config.toml
n_head = 4
activation = "swiglu"
positions = "rope"
rope_fraction = 1.0
attn_scale = 0.125
bias = "qkv"
extras = ["capped logits"]
optimizer = "cautious_adamw"
lr_mult_up = 1.25
lr_head = 0.01
warmup_steps = 251
decay_fraction = 1.0
doc_mask = true
steps = 3406
Each number is 128 + 32 x the weight over its row's rms, rounded and kept within 0 to 255. Layers, rows and columns count from 0. Numbers have three digits each. The size before them is the row's rms in percent of the matrix's.

# q: layer 3 attention query, 256x128, rms 0.0865, rows 0-16,64-79, columns 0-127
# k: layer 3 attention key, 128x128, rms 0.0802, rows 0-15, columns 0-127
q0 194:102131103160155078149151163150129129147137084073135117074142189150133103142159113179180115145181099158129177125090099168081096103094170069182158117111125117049113111141089090107151137122126144094172131157050139109157155138099090132150168121113117178190142159131152122107106147155105171116124144110080110154127104124108092071165057151104091070134135120121191047097097139143113135109155
q64 098:116132206131113101092174172152139166125162167099107138145134196102118095182193191109097081148098097081179140098141097106153159108197136108111072136157162138121094109192119064166160151100088095137119092140132110125124115117087158138087156161103123112105106102154114110152178157158139122150127077116125114144171106104156159094121128177096186155149126145141188184077177085153097095112141
k0 104:030133128169105103111145173140188152120074166122088136122118155206189110120137114115144109149159132110122137143143105113085101104131181084131142103115095109114129173140103111082157093164178132140176110097139088132118104185139114163125153069154106154116109078161161071099132133130119121082076137131059076155137065135146088117146130103129079094105183146097163107162097093164161059086134
q1 096:103123088128163104124081120171135101153081133110082132116142136156123130104160082164143137183167072140133187059060105156109115118075139124146164106131081051097161092139099172144131170115143090134097089162083137141164167122125121144172161081139098151144118083101156101181129163080063079091098117133112117121136110146116074108129062157079107065116149151101156055138108086143103127114151
q65 108:141171138154117069160039121125056094091107102149180134186140098097184136163140139109130123179114134137058060128161118141147150139137092109125145109145151125147168121142161123140137085095077119123079138097147091158175141119135121137123128115137170109113142134076196163141094104058052162156108169154142166126177130111076170183096114108129150133166073148153084104151153146098138099188126
k1 102:081132105140172072126116167132136097176070144091076077113149178132164123082135122164178173143188131123091143124122121161072148134115153086158148141121173094086168108146069131139153114142172107112094071201094093102144130157090130147126144054130131128191166096140099090116125107145095112124114166124127099145129092147106129114128097149075074084098115164067160099146074069173151106136172
q2 098:114147056088155107078144175142133146148131071145086123133075133165116161123164105122151157154126111135160167095061120167078091118136172098166116104121136124135121094127107136158159154130159168129133080188062040163165112148104113149111167089148105126142163108099133112189112126128115124129105133128062121122079128072109067125144091140089069048111146109082191144110120102143140100076084
q66 120:155173160124126069148069087076060098107124108156131134175149074119142158097151135089121118160114188171078088151120127140195065110156074127093107166208136173132171169138097121130117120093102088090090139135143125126150151103133133132081100172176165135126150169091155148116107091134053161164121160134122171136177141124066152126149140093123181179136137091173111112123110135099137128179102
k2 098:101142084172097094075139219122171101154137139123116134100076154161204162119068092123136171124115063103160167110174105151073162124117185079145149146111166133098125135089087150121147137180147093093122063167129118156118102141068140135172186098158143110173123096124084108133135119118133158119100175154102121089069121155120121139142109118148075059124139178099168121103083124148108096090135
q3 093:153113153115159141190105168120106091134133124149115103137152130201102124156167183128166096164151118126164180092121112106188087153140102086144151075195105092095122090186110099137162111114055101091127102120153135138093064070124095117125101115106108138132146104133175170139123124098083103168085118122128133120153212069105121136106120157081111166131070106158158094141165199102151175177126
q67 121:152181133148126048099104092105118108083105087126143116108132170096141110139098174136092145199122133152101057115138124177126108112184129127070069114156139129117197098147177116132175092123068140146110151153132048149154116105081131105119142133155169050132132144092202129137205089112081147153101150158131158148174125140112169158132114107109194158158094121144152152127127123148091131167101
k3 102:158078129134155139108116120188131100142075092111108134089136117111101128152160187115134020119160134144127180130117108140070143144160135061202078070103127120150071125137106117135090138160128114125150160104102106119086093161093120091136133065149041121154125118160144141125124171195166111118123079116098090150164129136189097139175165119126166117141140130159198097118112168097161097093159
q4 097:114109175129100157154124137187135085089150120094142111081168127155111094048164146154147144094154091116164150141159153123169111104129181069181147153088133107053103119137096116108153116090081084044148114198080136100163109143148088158174116117101140157157148140093124116083085101172164173152143084087136174130095139149136079066111102183134144143167122107114150100134128120097177107154162
q68 113:130160097192142108095136176130170132161150142156125073082122190118138131128071124164107178126172080112144095113146174127054104116156240089098082126090159156071133063049150136099107098133095151115158120160081054113118096104069115100136162149155120117131117144140121094127175126118136117102128118113159112121139122114125177119138118165108049105102145134097140127113139103131068105134166
k4 111:133080126142141143091140120208154158152177131117176177093105111154089112126180216082163049104191151127096152060142058104132056136157116152177098086124121124106137141178103085098151131133100094124120113113099139087082148130122112102060122114119081146105159110194162142117117117169133147138138102093145148160145106102159132068116129124072153138169164158181151151136161162133141148126138
q5 115:121164152153145124179127064101121161090133178154196145117136158110123168075109118099140139150150200105122107102198140124190127125101116157102163150146136136132152104108151094154089155116084111094075130109179169131085127128133161096117064147116163053131141139067147160116127091117082134173168126164155114110143150154117201145048162116144189168167101102131061134122136118081139129181139
q69 085:088149143086119176116127153095090140128098118106155133128110151121176158199142131166121131068188140166207088163091120106164123159131088147135125139132100101210159181111113147138193095143148134168137090046180109168106157119174119132179113124103109086178135123145179128080152156150160127160075183150135151083100100145111109098186161125114125153168071114146137167146158129090156117107153
k5 094:172103108075096113125098080088129128161144139166147069140146092084086190187147150067168086082068173164144137170146131190137136142201074140138105066153115148175118133085116130161099121107105113120133170121107144086127118075130116145092144134149104173106144134122151139147089140157121148152180098077121146105139128086090163147125150099127196175140143065172159120145172121102189129169158
q6 095:109083112144113189068126102135135121071162129152067117173151159123072123091077094078183113160172189145074134135173082146143168152162076132104137138080155107110101145144168113221130156093124132125117129143135127159073182142120126076120100159121106105135102171133148099118133092161167138172117158129153140151174103158123149075168148083178185130127128097095146099052101129126143161164132
q70 096:171150107091146104160103103118103072100127101162117138195156137167140174115060114141106098150145108120174106132108098070060130161115102186153158141118148112151099183139143203111115063161162163145126137125141174138164132133150097188154117087099095091110105121149134134095050110137099127078072155142134133101108121143171063025135099115115077111146126140114095106161130151127122172114078
k6 094:121160138129130134118095152097096153081132088190091089179155097122108121101138079108136111124159117150189171108117162131101102099158095121045165139143080194132141076137179118172151111104065165136143141133103134149111158153121156141157171169096139073154126161105165067132110161082092174129116140119088111134057178079121154139110156102048175157158150077153126151127165167121149156082136
q7 098:123140100113148163023133168131145166164156141157143128081077092086136148109122143084120107057117116139119103190145141151073116119166077187136098115143160174163136098126157154136112160184199201148105113131149158163105137137087159139098197139166165151108108161164137056154133153147117128066120106128156132147102081133172150105155169096130166131170149143149138188149126147127137175095104
q71 110:129112122097121140115111120113163135118115133149127135181075101186166129180121125093107067061074052101145156154106159086149151066082086145140170078141100082148088163182133155130145131193168177159110126116128157180124130206174074127157113115112079158169125160162102123158140191136159147139117117151088128108150116183164063106135158127130099070128150142083160142127126153116113129080133
k7 115:141175106102098116150182127079100091066179130136131167118119125145188121169124082116098180122081144112168086117152178074162080110128176082125113128163129208147119142117143117033139102115165172122110142132150144132149120134140106108079151195145163059100149136107104099120182092168096206086109082136113167111140136153167174147139139166138193138112161116146100155118140103151115098134107
q8 093:141118139172098091133144169187144088110111130120151108110147143127129084122182087176201119138147069150126165135154123134091108105065128061126195115099118101072073159156068126092127111114122125152178113180074103126133119152138094181140205148060113184166084093158128141151084169172119102075105123101124082182108103157159090123167089139135123112114157120167147083142105106142133098124129
q72 133:093118155150135156120147186158174106167177179139105151111115159144095076144090151162132070061164117119185202109139113098090133108137152104172119102096114102159100091164108070134140173166151105097107115129155105138089080111107106097109191128112044134116115150155094114164151149134203067114112082112150094120103111089149131093137151155113146126110132119130188120077109090172110096082191
k8 091:095113160116101098119156098176076162141165163142112203150080149116160099124111174159121144168138137116120149152130125129179016147138136090145153079114093131105153193196099126047146140138125166132161128165121135113131096140149099106130152135157110090135155118193139099154143117194079126139089077150119138161132021108170126144096114060135110099136168140134158116141087128120116156102151
q9 080:156110135162120155129132157187206141151163159170103120084082109106154115128124117174149164137174118150157181125079123103181127087081113104136166074113174152110146126173127043098193148186117141163123141099107162102088171145093060047171117152105151150184172135121158098102108154154089110095157094147170126130156158123143138094128153075154133084137129181113134088122158110148113087143125
q73 107:075166131160108048119135089106119079080123145132107126115149176102162103130176084153156130124113140107076105163161127146141098111128091109054174122104141146080166136117133090128104162063114141114172147084127137146075113103146110089091132175109171143144148115081133123097101084100081195188121196134155115133094146119120187124123148106160183185166081062154129070116164137098094111148134
k9 106:136144158070112130091120106097152107110098141119118099159182140089113118170145107104080099109104162082171107141118079101147190175129143109075100122099113105165062144114131110175117180099077061135090091088191144143136084166172166135127129178117108081124111082080094111164094130127205058184102092142080096105155125097090150137139135154142129184130121071158104098135158145148138154129148
q10 088:157171130127135151176112134080120173101148145148176069186167143113117181178161133087105121107132166171106144151139113118165144144150093118106069130172139152171155104120167108173095133101136124181083122095151110152134121046130127075113058168159164053144133117124161118159176060123139134114167081145154119090102177127122166164062175149135151184143102165093116129137148166086110133170109
q74 096:180147134118124083136135093079106159099152082153115112096128147104163146125130154089089131162055193143066128138097137144202093114115108077045151141176134207090144195098135162147152075120121123103110158091102145116128133108107109090144119120182226111113147115092159169085150085103076153162132158147093168135155147143072119159113118096117138146148089099130099103171120165102119132128111
k10 077:186169154161161144111123130091187129087182107103133086138181145103108179125108120099170077078122096161130152114126149133135196126186087121062139139131106108098076110114204149157104130122092123083139126110140157143114161125107146126092082122086160171152086124063140127116073112149115116171176125097127180127104195121106159149152114143108182194126085114155079094150173158078123128098079
q11 097:105168159114176125105115101069123171094115124131166137152108113086111151131125128111092131131151195158107099112098154079177120160151096193139122123149139166139148079099217089123145101096131078162075140113177149132101154090128173071152091116184156068111163172065153154099141113089125132168156122148117150085091149124137183138058139117176124178156110151148092188118124112099114147175084
q75 103:134136113121142105144106118101103172123118049132155144072121086099126148106169143137087174112110177127110066155082146166149122135102102126089162112180120184116175148104162122165139073109143131153147174086122173139164186112082128102136099123192196111115155148120143209112142116110089128093111118146172139126173158126108118203107070131109153122173100120173079108154096086090162177160069
k11 082:128136100137176145127122127094159191090122104174212069131161143069121147122100174118147176080151152115139160101146209149117122136156108176110067159163128130116116087140123146124128125103150161124147120140076182144102139129129159114147069200123129148139121138129133186153113134091178141128147128093182212068152182129082112156105123108085080135114131113141077120167173116077131118192091
q12 086:137182170111193132068083128151149156106071139071128113111095127156107095131097099098100098125160137111184143114151123160072115147118154137201066092057092134152163087125138206150125149143127171095146126130067107116115158120129176140135125127146102133142137148172135131170165174130120165157071104170148171071144139199136039141196110140139093147149167151144146116155146108157114136139106
q76 109:116095135113139181109124094176148132166150155115136120156082096124089090144153137112158145119190108130181137089103142131053135185097164111188033107139164151161106101137135137140169113128139069155095084198126094107131089099105138165102150137170093123123111098190154129189206131089197110109084074140145105136105092172153140131141110143130123088112142161148127206118106097136101157115132
k12 111:127146109088200146110110128161134169108134166131153143139085080133105130094169194117136105087109109123061115074120127089128038092125171104172144071157133125091121198156137137094174107187136157218173165150127212162114138120124107095133131131143150188136158111167103141137135142140125109084160131154146145168174081156181104127102094085136117115111155166118123175116087113177115111122141
q13 104:081155122128103104134168177203161139134098116116078148121143175158139085149098144186163159158119104133105170162064140130116124136036128087140170139114151082092107145149078108113134150138145165097175156136079179122115127196120092171151176138130114207131096141126116126127081190173129139067109120140100109174105088139139111060167127107095083083105164139123150114097135122157124094158180
q77 104:077126135173122172100190171155145131133160129174065110165135161128177146140110162131146091121162079085124179151147135083120121043155112146111160163074129126129149169138094105086107143160106161118159147073117193126077144159171095124116142132074101145135090113103155123106104126137131144100131151104115125118059077072153159074186137207158105132137130095158167066139133097137069081134139
k13 079:073134127163072092110165118098106148110057123152097113137122135142181135147133121156130100117153173118078096151129138077119113109157152107082108085053174140143134161118123092092145087156112139092076113092122103102143077161177195128138141085171079119087164096127104069149157176135116121126087128160146131202101047107116155193142127172105171162108126169157134165158121100159087160093159
q14 084:126084163090200109154056073136132104069132157157145128138113096149136073190121144132105115115155178149159087173105114133145141163118146148128100103165145172130128071157149043178113075084119109164127158120153121093115123070074110092161097154155142119146119133125213119146080173168077137082157067098097139128172117104159081088156100123134101189123118150149131150111122171136108138154139
q78 091:145113120110148088151095114171138176110126128154129184150080084148144141067150186131094080106104167172134152146144176165154139152120091082098053123147184162104188132170126137154099153170106133137159132094155118182128083108074139071118147134116151153124119145100119189053143094141092143151167125142108133113130082138155099184113123040152148127154101156145157095095145129137050157088084
k14 102:104110126122097136172067141147130134081106092170206115141133140075072118169092129108130102144174064122143095110091144056103134158172166149122120137168102167115098125085140134186126159175095118114074139139080118157125122106079140104101130195133144169156074147121161078141117108092105145139100144142170175098159114200107179175128175114161204171131151154158113130167180128121110123121092
q15 101:123129136102140112117121121091088129101142122157164123096067095130116144113082125083102136123139216148105075113115098123130122096120084185138090098088105176117140106117138167143181147148156116145069164141137121113077106133139152098148099136139186049164153210101129050134153112126088160095153092127161158064153178112143159149079172063123144162148142176122075164093165168128126139137073
q79 118:140159048111152118155070091109128117079090106113194122110179123162119191107165124128123084153098179197130132154132164111184112129101113158070160083120138178111163161103137150125055065106135170118134138072121106157132151071188140101109083167186156118101146127074126130153108143128086189114115105167136157091174161144127119148086136127141166175161093120138136141096120172085109150150130
k15 084:136195133107127127120120121101112149113166152150165118177157137143171072147149086094089171115162165173103124104141110114097165204119173114151118133118137122176079061085135079090154107111086164152172088135142138164177164098117168162120134205101109178150139078102113081160128167117118159138171149120062161090127133145131122090112120062097092161144226155101113142161142144129144141167139
q16 107:091095131105068134121110133123089096166130126208120143104125114151128144066121162116118134149157105076148156135147155078151070045102145111077169125165127214104100123137126111166132100119120070122133121135057150135137092102073055121128114108105114155185122066112154150105123074112130144112146173103130114192082159146121178130100066183086117134159090110112151141127155194155145124137162